Part of a small language model's weights.
Size: 9 layers, width 768, 12 heads of 64, MLP 6144 tanh GELU, 157M parameters.
Architecture: LayerNorm before each block, rotary positions, no biases in attention or MLP.
Training: a variant of SOAP for these matrices, 4288 steps.
Each number is 50 + 10 x the weight over its row's rms, rounded and kept within 0 to 99. Layers, rows and columns count from 0. The size before them is the row's rms in percent of the matrix's.

# layer 3 attention query, 768x768, rms 0.0175, rows 589-601, columns 128-255
102:35 45 43 44 49 50 58 49 56 42 59 46 51 32 46 51 70 59 49 59 49 49 29 62 41 48 50 57 55 29 49 38 55 52 54 44 44 41 48 54 47 51 74 53 57 59 53 64 49 37 49 36 41 43 42 38 50 41 52 43 65 53 38 44 71 42 44 46 41 50 56 36 56 58 62 51 46 15 52 49 42 53 37 60 36 59 65 45 47 60 55 63 52 67 39 27 49 57 37 39 53 53 53 57 71 52 55 71 46 54 67 66 55 34 54 34 58 58 61 48 51 58 49 39 65 34 46 41
099:56 52 60 39 38 55 48 52 43 56 51 56 48 42 56 46 38 60 55 61 64 62 73 32 58 54 34 50 36 51 43 54 54 58 62 33 42 39 33 57 49 44 41 52 58 60 34 46 46 43 40 63 60 45 65 67 50 58 50 50 53 54 69 65 31 41 47 52 54 52 64 48 50 48 64 50 69 52 47 52 56 59 61 47 53 37 77 44 77 42 49 61 57 43 47 53 58 56 52 49 37 33 25 64 46 71 45 57 46 29 51 54 56 57 37 55 53 52 41 45 56 67 64 46 45 54 49 47
102:44 68 67 56 42 51 41 52 51 52 61 57 50 23 51 52 38 57 54 36 19 48 53 47 31 48 47 47 68 46 66 35 45 42 40 41 54 68 46 52 50 45 66 38 25 58 46 34 54 36 52 61 71 49 57 55 56 41 41 53 44 49 53 48 53 61 45 37 44 48 62 50 38 50 65 43 60 51 48 50 62 35 55 46 54 47 39 59 33 58 56 50 49 53 53 30 41 50 42 45 52 39 37 53 54 52 45 50 65 58 55 64 51 52 49 38 53 47 47 36 41 62 51 68 63 47 43 60
097:57 69 63 55 50 49 61 53 46 52 54 54 62 37 50 33 49 55 41 49 50 61 30 47 43 61 67 35 52 46 46 61 51 67 52 51 58 52 48 55 61 72 38 40 39 37 47 46 69 56 69 42 46 50 45 59 41 50 49 36 34 63 46 44 38 50 52 36 52 41 51 41 29 44 55 48 68 42 45 48 55 54 63 52 34 38 50 39 40 64 22 61 39 45 53 45 55 52 40 71 54 34 58 33 51 67 44 55 41 54 31 48 54 62 53 45 64 51 44 47 41 64 51 53 40 45 45 53
103:31 39 42 52 56 53 20 50 58 49 45 43 55 52 47 53 47 38 32 57 40 52 50 46 33 49 33 59 48 58 52 50 40 47 27 38 49 59 67 29 41 49 53 26 55 34 44 45 71 51 40 37 68 47 51 41 49 46 46 46 51 67 39 47 42 51 71 44 63 55 53 61 38 38 44 50 40 57 48 44 59 40 55 54 39 42 40 44 39 46 47 57 58 36 53 36 29 46 63 47 27 64 53 47 48 57 50 45 45 53 53 49 56 42 46 59 42 47 49 54 48 56 50 53 31 45 58 59
102:48 62 50 62 57 47 33 43 56 37 57 51 56 52 52 41 55 46 70 61 29 50 36 53 47 54 57 54 37 45 49 52 67 65 59 58 62 70 49 43 46 32 59 58 37 48 33 45 48 40 55 51 51 39 60 44 54 59 40 47 41 59 55 37 50 33 42 52 53 62 42 44 51 51 39 63 58 53 28 35 49 68 44 75 66 68 44 66 35 56 35 64 66 57 50 67 60 32 49 51 44 35 47 50 57 43 50 58 48 39 56 72 47 55 42 46 61 46 60 45 50 57 50 35 59 41 42 59
101:55 44 52 36 37 57 48 37 58 46 68 46 44 50 43 46 33 45 58 41 56 44 69 53 55 43 53 29 38 53 53 64 62 57 40 71 52 17 41 46 65 30 51 54 42 36 54 52 49 46 43 60 46 49 55 42 59 46 37 41 33 52 58 52 41 53 63 60 32 55 50 52 52 41 50 60 59 55 48 51 57 62 56 28 38 54 54 42 66 53 49 44 32 60 49 58 50 53 44 58 51 39 56 53 65 51 55 59 33 55 44 48 57 44 47 42 47 37 50 50 43 75 55 52 73 57 41 58
100:43 52 45 49 40 44 43 58 66 29 23 65 53 37 61 53 55 45 65 47 55 37 47 60 60 79 45 24 55 33 51 60 51 84 62 51 40 43 49 47 52 54 53 41 28 50 58 63 47 51 35 32 39 48 63 34 48 61 62 66 56 44 49 55 55 48 58 28 55 50 48 44 45 42 45 53 66 44 51 47 39 67 47 42 59 41 39 49 34 63 44 61 61 38 62 61 56 49 40 44 49 55 51 58 54 41 50 40 68 60 51 53 44 66 58 55 43 50 48 40 46 49 44 61 71 47 48 41
097:44 43 52 47 42 56 48 44 53 50 27 38 58 48 41 67 51 62 42 43 51 34 35 38 55 52 50 51 49 45 47 50 54 41 56 33 54 49 58 58 45 72 38 60 58 64 71 59 36 52 39 29 62 52 47 61 51 49 53 44 67 40 56 53 28 45 53 46 55 47 53 65 62 44 52 31 44 48 55 51 56 62 57 56 71 57 46 54 50 37 43 55 67 62 37 45 57 46 57 35 31 56 43 41 46 48 66 31 61 36 34 47 43 48 38 49 26 65 61 45 63 59 19 47 64 75 44 40
101:47 48 52 74 57 61 53 65 36 58 53 46 58 73 58 50 64 58 38 59 45 46 50 48 67 29 54 74 39 49 51 43 50 36 49 56 60 50 45 36 64 47 50 65 54 20 55 43 44 48 61 69 28 51 47 49 41 58 55 63 48 51 51 55 68 66 27 63 61 59 38 41 42 57 56 49 43 45 48 53 54 30 50 62 42 55 48 42 68 52 50 34 66 40 58 68 32 46 47 63 54 51 43 52 51 54 61 46 45 44 61 63 47 52 58 64 45 62 54 59 37 49 48 43 33 54 17 46
098:63 53 57 44 54 56 66 58 52 44 57 54 55 63 49 39 34 59 62 43 51 64 38 53 48 50 53 58 49 50 52 44 49 55 64 67 52 46 69 53 66 51 41 70 35 45 58 43 53 61 50 49 50 45 54 43 47 71 44 48 57 64 49 71 77 60 48 58 48 57 43 44 25 56 53 48 49 59 70 60 58 48 45 32 50 41 56 44 48 59 62 35 54 48 42 63 52 47 53 46 43 55 35 51 55 49 48 48 45 61 52 52 65 63 54 49 40 58 55 46 42 47 44 39 47 69 57 59
105:71 25 66 43 45 55 34 46 59 35 72 44 52 46 37 51 52 64 34 44 36 51 60 39 34 44 50 36 58 61 36 50 75 39 67 54 59 72 68 57 43 30 48 46 54 47 46 37 23 27 41 52 45 68 49 60 59 37 36 56 47 59 48 53 59 55 49 43 44 50 38 34 43 79 64 48 36 36 59 46 26 61 52 59 52 51 46 55 64 57 53 56 66 44 44 50 48 36 33 54 41 61 56 57 37 44 34 41 46 52 57 44 52 40 47 47 46 49 40 55 55 36 34 53 59 55 62 51
103:58 33 36 50 57 51 38 40 47 40 69 45 62 48 44 48 53 54 39 37 45 61 49 41 38 48 45 55 56 35 43 48 56 37 42 55 53 42 46 35 50 62 37 60 36 33 50 53 40 43 41 62 41 55 54 33 67 55 36 52 58 47 55 40 34 53 63 40 46 45 35 49 41 48 28 51 65 60 47 43 50 57 48 29 24 41 54 57 44 55 44 44 49 48 39 47 43 45 54 48 30 57 53 56 77 56 74 48 64 54 55 33 57 53 44 57 49 52 43 53 62 49 53 43 52 41 63 51
# layer 3 attention key, 768x768, rms 0.0175, rows 589-601, columns 128-255
098:55 56 60 64 44 31 61 35 47 52 68 62 33 57 46 41 52 24 31 50 57 63 54 21 47 53 36 44 62 58 59 45 46 78 66 42 56 50 44 48 35 50 29 49 43 32 44 56 44 57 47 47 46 61 53 57 46 31 47 61 25 76 46 53 50 44 54 55 50 57 39 71 42 24 26 48 65 64 51 52 40 62 52 32 49 59 37 55 42 49 50 47 46 46 45 63 64 43 46 58 50 41 60 46 39 69 52 34 45 42 48 47 38 45 45 54 42 50 53 40 36 59 64 43 62 64 44 41
098:55 44 50 52 52 55 61 44 68 51 58 44 63 62 50 39 44 45 72 48 42 68 39 45 49 50 58 63 40 55 71 44 50 51 44 40 43 57 55 56 50 36 57 53 59 36 46 47 38 73 44 52 38 46 45 53 46 44 46 50 51 43 51 47 36 54 64 43 56 56 47 60 50 66 52 49 53 52 45 54 49 44 51 39 39 44 29 58 38 73 49 53 49 70 47 51 63 50 54 54 60 25 44 48 69 36 48 51 53 61 44 48 53 54 45 55 47 50 47 46 53 38 51 53 44 53 37 27
107:41 51 52 41 54 49 54 47 41 46 38 39 44 43 44 49 64 52 50 52 44 50 48 61 62 51 55 49 66 61 50 26 58 38 48 67 46 33 56 53 61 47 15 54 49 48 51 34 50 50 32 52 53 42 59 63 40 34 52 31 41 42 55 46 45 32 41 35 43 55 53 61 59 57 42 50 39 36 51 55 52 52 46 49 49 41 48 36 56 62 29 65 37 45 65 55 31 57 47 59 49 58 45 57 69 46 58 59 20 55 32 60 53 39 53 44 55 58 31 43 36 48 52 47 59 50 58 54
105:27 35 62 63 46 65 44 34 40 64 59 46 38 60 63 55 54 65 52 60 70 43 64 41 43 43 58 43 47 46 61 51 42 51 49 44 55 51 49 50 66 39 54 67 53 55 41 34 36 74 42 53 41 47 51 59 52 33 63 47 57 39 57 42 47 41 57 56 51 47 66 49 67 31 56 56 51 39 59 42 39 71 45 48 35 53 22 69 57 44 54 65 70 54 47 40 30 53 36 39 62 54 53 60 71 44 66 50 59 40 47 56 41 43 52 52 56 42 55 52 63 47 73 48 44 57 42 50
109:60 60 65 60 48 55 59 69 40 42 77 60 66 51 57 42 26 52 53 57 51 42 50 52 47 41 70 56 47 53 52 48 53 76 47 41 54 53 45 42 50 60 41 63 34 37 77 54 44 47 28 60 47 51 59 51 52 41 58 67 65 41 54 47 48 60 51 56 65 59 61 40 61 52 60 47 60 44 56 51 51 49 55 57 47 61 69 53 40 46 57 31 49 46 41 71 47 50 43 58 65 64 65 43 63 49 64 53 40 52 53 50 48 53 57 68 44 39 69 52 54 68 42 61 44 66 36 54
104:69 33 40 43 57 53 49 59 40 66 55 46 41 52 55 62 59 48 48 42 56 59 57 49 58 46 59 38 58 44 59 49 41 40 55 55 49 49 43 40 32 54 42 39 59 55 56 70 57 58 47 65 37 60 57 51 40 53 43 35 38 62 27 37 42 54 46 49 35 53 50 37 46 42 62 45 52 49 64 38 39 51 38 39 48 58 40 28 48 46 62 49 52 67 43 50 34 42 44 51 48 51 48 49 52 47 45 63 53 57 42 32 70 50 48 57 62 36 43 40 33 65 38 33 60 64 52 56
104:54 53 54 59 49 42 32 59 67 52 33 52 57 43 56 52 53 39 60 53 54 49 55 43 52 69 25 45 56 46 30 50 68 50 50 49 48 41 57 53 59 55 47 29 39 36 48 40 50 43 50 36 55 47 55 37 46 67 58 54 64 49 29 29 42 61 50 55 66 31 51 41 53 34 58 23 30 48 56 49 50 46 63 49 53 58 37 72 56 50 50 53 42 54 59 36 41 45 48 53 50 58 52 67 51 46 35 45 43 60 54 66 42 50 51 48 42 57 59 56 58 51 55 47 28 53 48 64
103:48 44 43 53 60 46 47 54 49 68 62 27 57 66 39 33 43 62 38 41 51 53 37 26 34 60 50 48 47 49 67 39 65 50 37 46 53 48 45 48 52 67 55 51 56 66 42 51 63 46 49 67 46 51 53 65 43 49 34 51 47 45 61 33 45 46 47 57 54 38 51 70 44 51 50 51 57 32 59 52 67 49 47 50 45 43 47 44 43 47 62 49 56 63 46 53 67 44 51 70 56 39 59 63 54 74 72 51 52 35 56 48 27 55 40 41 50 52 35 43 55 49 57 25 45 54 50 65
104:50 48 49 57 42 46 51 46 68 44 48 48 35 52 37 37 42 63 43 65 33 63 36 65 37 36 36 45 36 61 55 48 54 51 58 54 47 49 54 35 44 42 47 39 52 50 65 39 52 48 55 40 48 44 57 42 48 43 51 56 44 52 59 55 40 54 47 60 54 48 65 48 52 41 60 48 29 44 57 34 53 49 67 58 53 54 48 50 63 43 60 53 42 44 51 30 42 49 52 76 32 51 26 50 53 44 48 66 43 55 73 65 60 53 48 43 42 44 42 51 47 49 46 52 45 36 47 62
102:61 57 41 39 29 52 65 44 53 39 70 49 35 47 55 49 48 55 36 62 46 45 53 57 54 29 33 45 50 43 52 45 47 47 57 61 50 57 37 39 49 61 47 49 43 32 65 57 48 52 39 39 61 57 61 38 76 37 53 39 62 70 50 35 40 43 66 46 51 63 59 45 69 50 43 42 54 40 36 55 52 58 43 70 61 48 42 68 43 33 57 45 60 48 37 50 40 48 55 50 52 50 49 46 40 47 32 46 67 55 35 47 39 34 54 42 64 60 45 44 51 55 53 48 44 42 47 43
110:48 49 39 48 49 44 47 53 41 53 50 32 49 64 43 53 54 36 36 56 54 37 47 47 54 66 44 54 49 52 56 51 60 65 79 41 64 52 35 56 49 42 34 49 66 56 45 49 41 31 64 38 47 47 57 65 54 49 41 58 43 30 32 45 33 42 54 40 43 52 59 63 57 44 47 65 75 53 33 55 63 49 57 46 59 50 36 56 49 44 47 64 43 44 40 50 49 40 57 39 50 61 64 77 34 47 40 43 47 50 58 32 56 52 61 42 61 40 38 51 46 45 61 67 50 47 42 52
109:35 48 51 64 53 51 41 38 60 43 34 34 43 49 38 55 49 51 53 50 55 66 51 56 56 63 51 55 54 57 52 36 49 57 47 35 35 30 35 38 65 53 45 37 42 52 53 56 57 62 48 43 37 43 43 44 65 54 49 40 36 34 32 55 28 56 38 33 75 55 38 54 61 47 33 54 58 52 61 51 64 40 39 48 45 39 53 45 48 35 42 58 30 42 61 59 49 37 69 63 59 55 44 60 59 44 75 65 54 61 58 48 43 65 45 59 46 51 57 53 43 32 55 38 33 54 46 52
103:43 37 37 54 55 48 64 58 49 52 41 42 42 40 66 23 60 49 54 62 62 48 48 60 39 35 46 45 57 65 29 40 49 40 52 69 66 58 43 64 52 42 63 58 38 49 46 61 37 54 66 40 47 57 52 46 49 57 58 40 67 55 32 49 35 49 44 55 54 77 44 56 54 38 55 35 39 53 48 61 32 48 44 67 53 72 47 67 50 43 50 45 68 62 53 38 44 58 39 58 56 36 64 42 45 60 34 51 50 47 50 49 66 45 51 54 50 33 60 38 40 56 45 43 62 65 59 47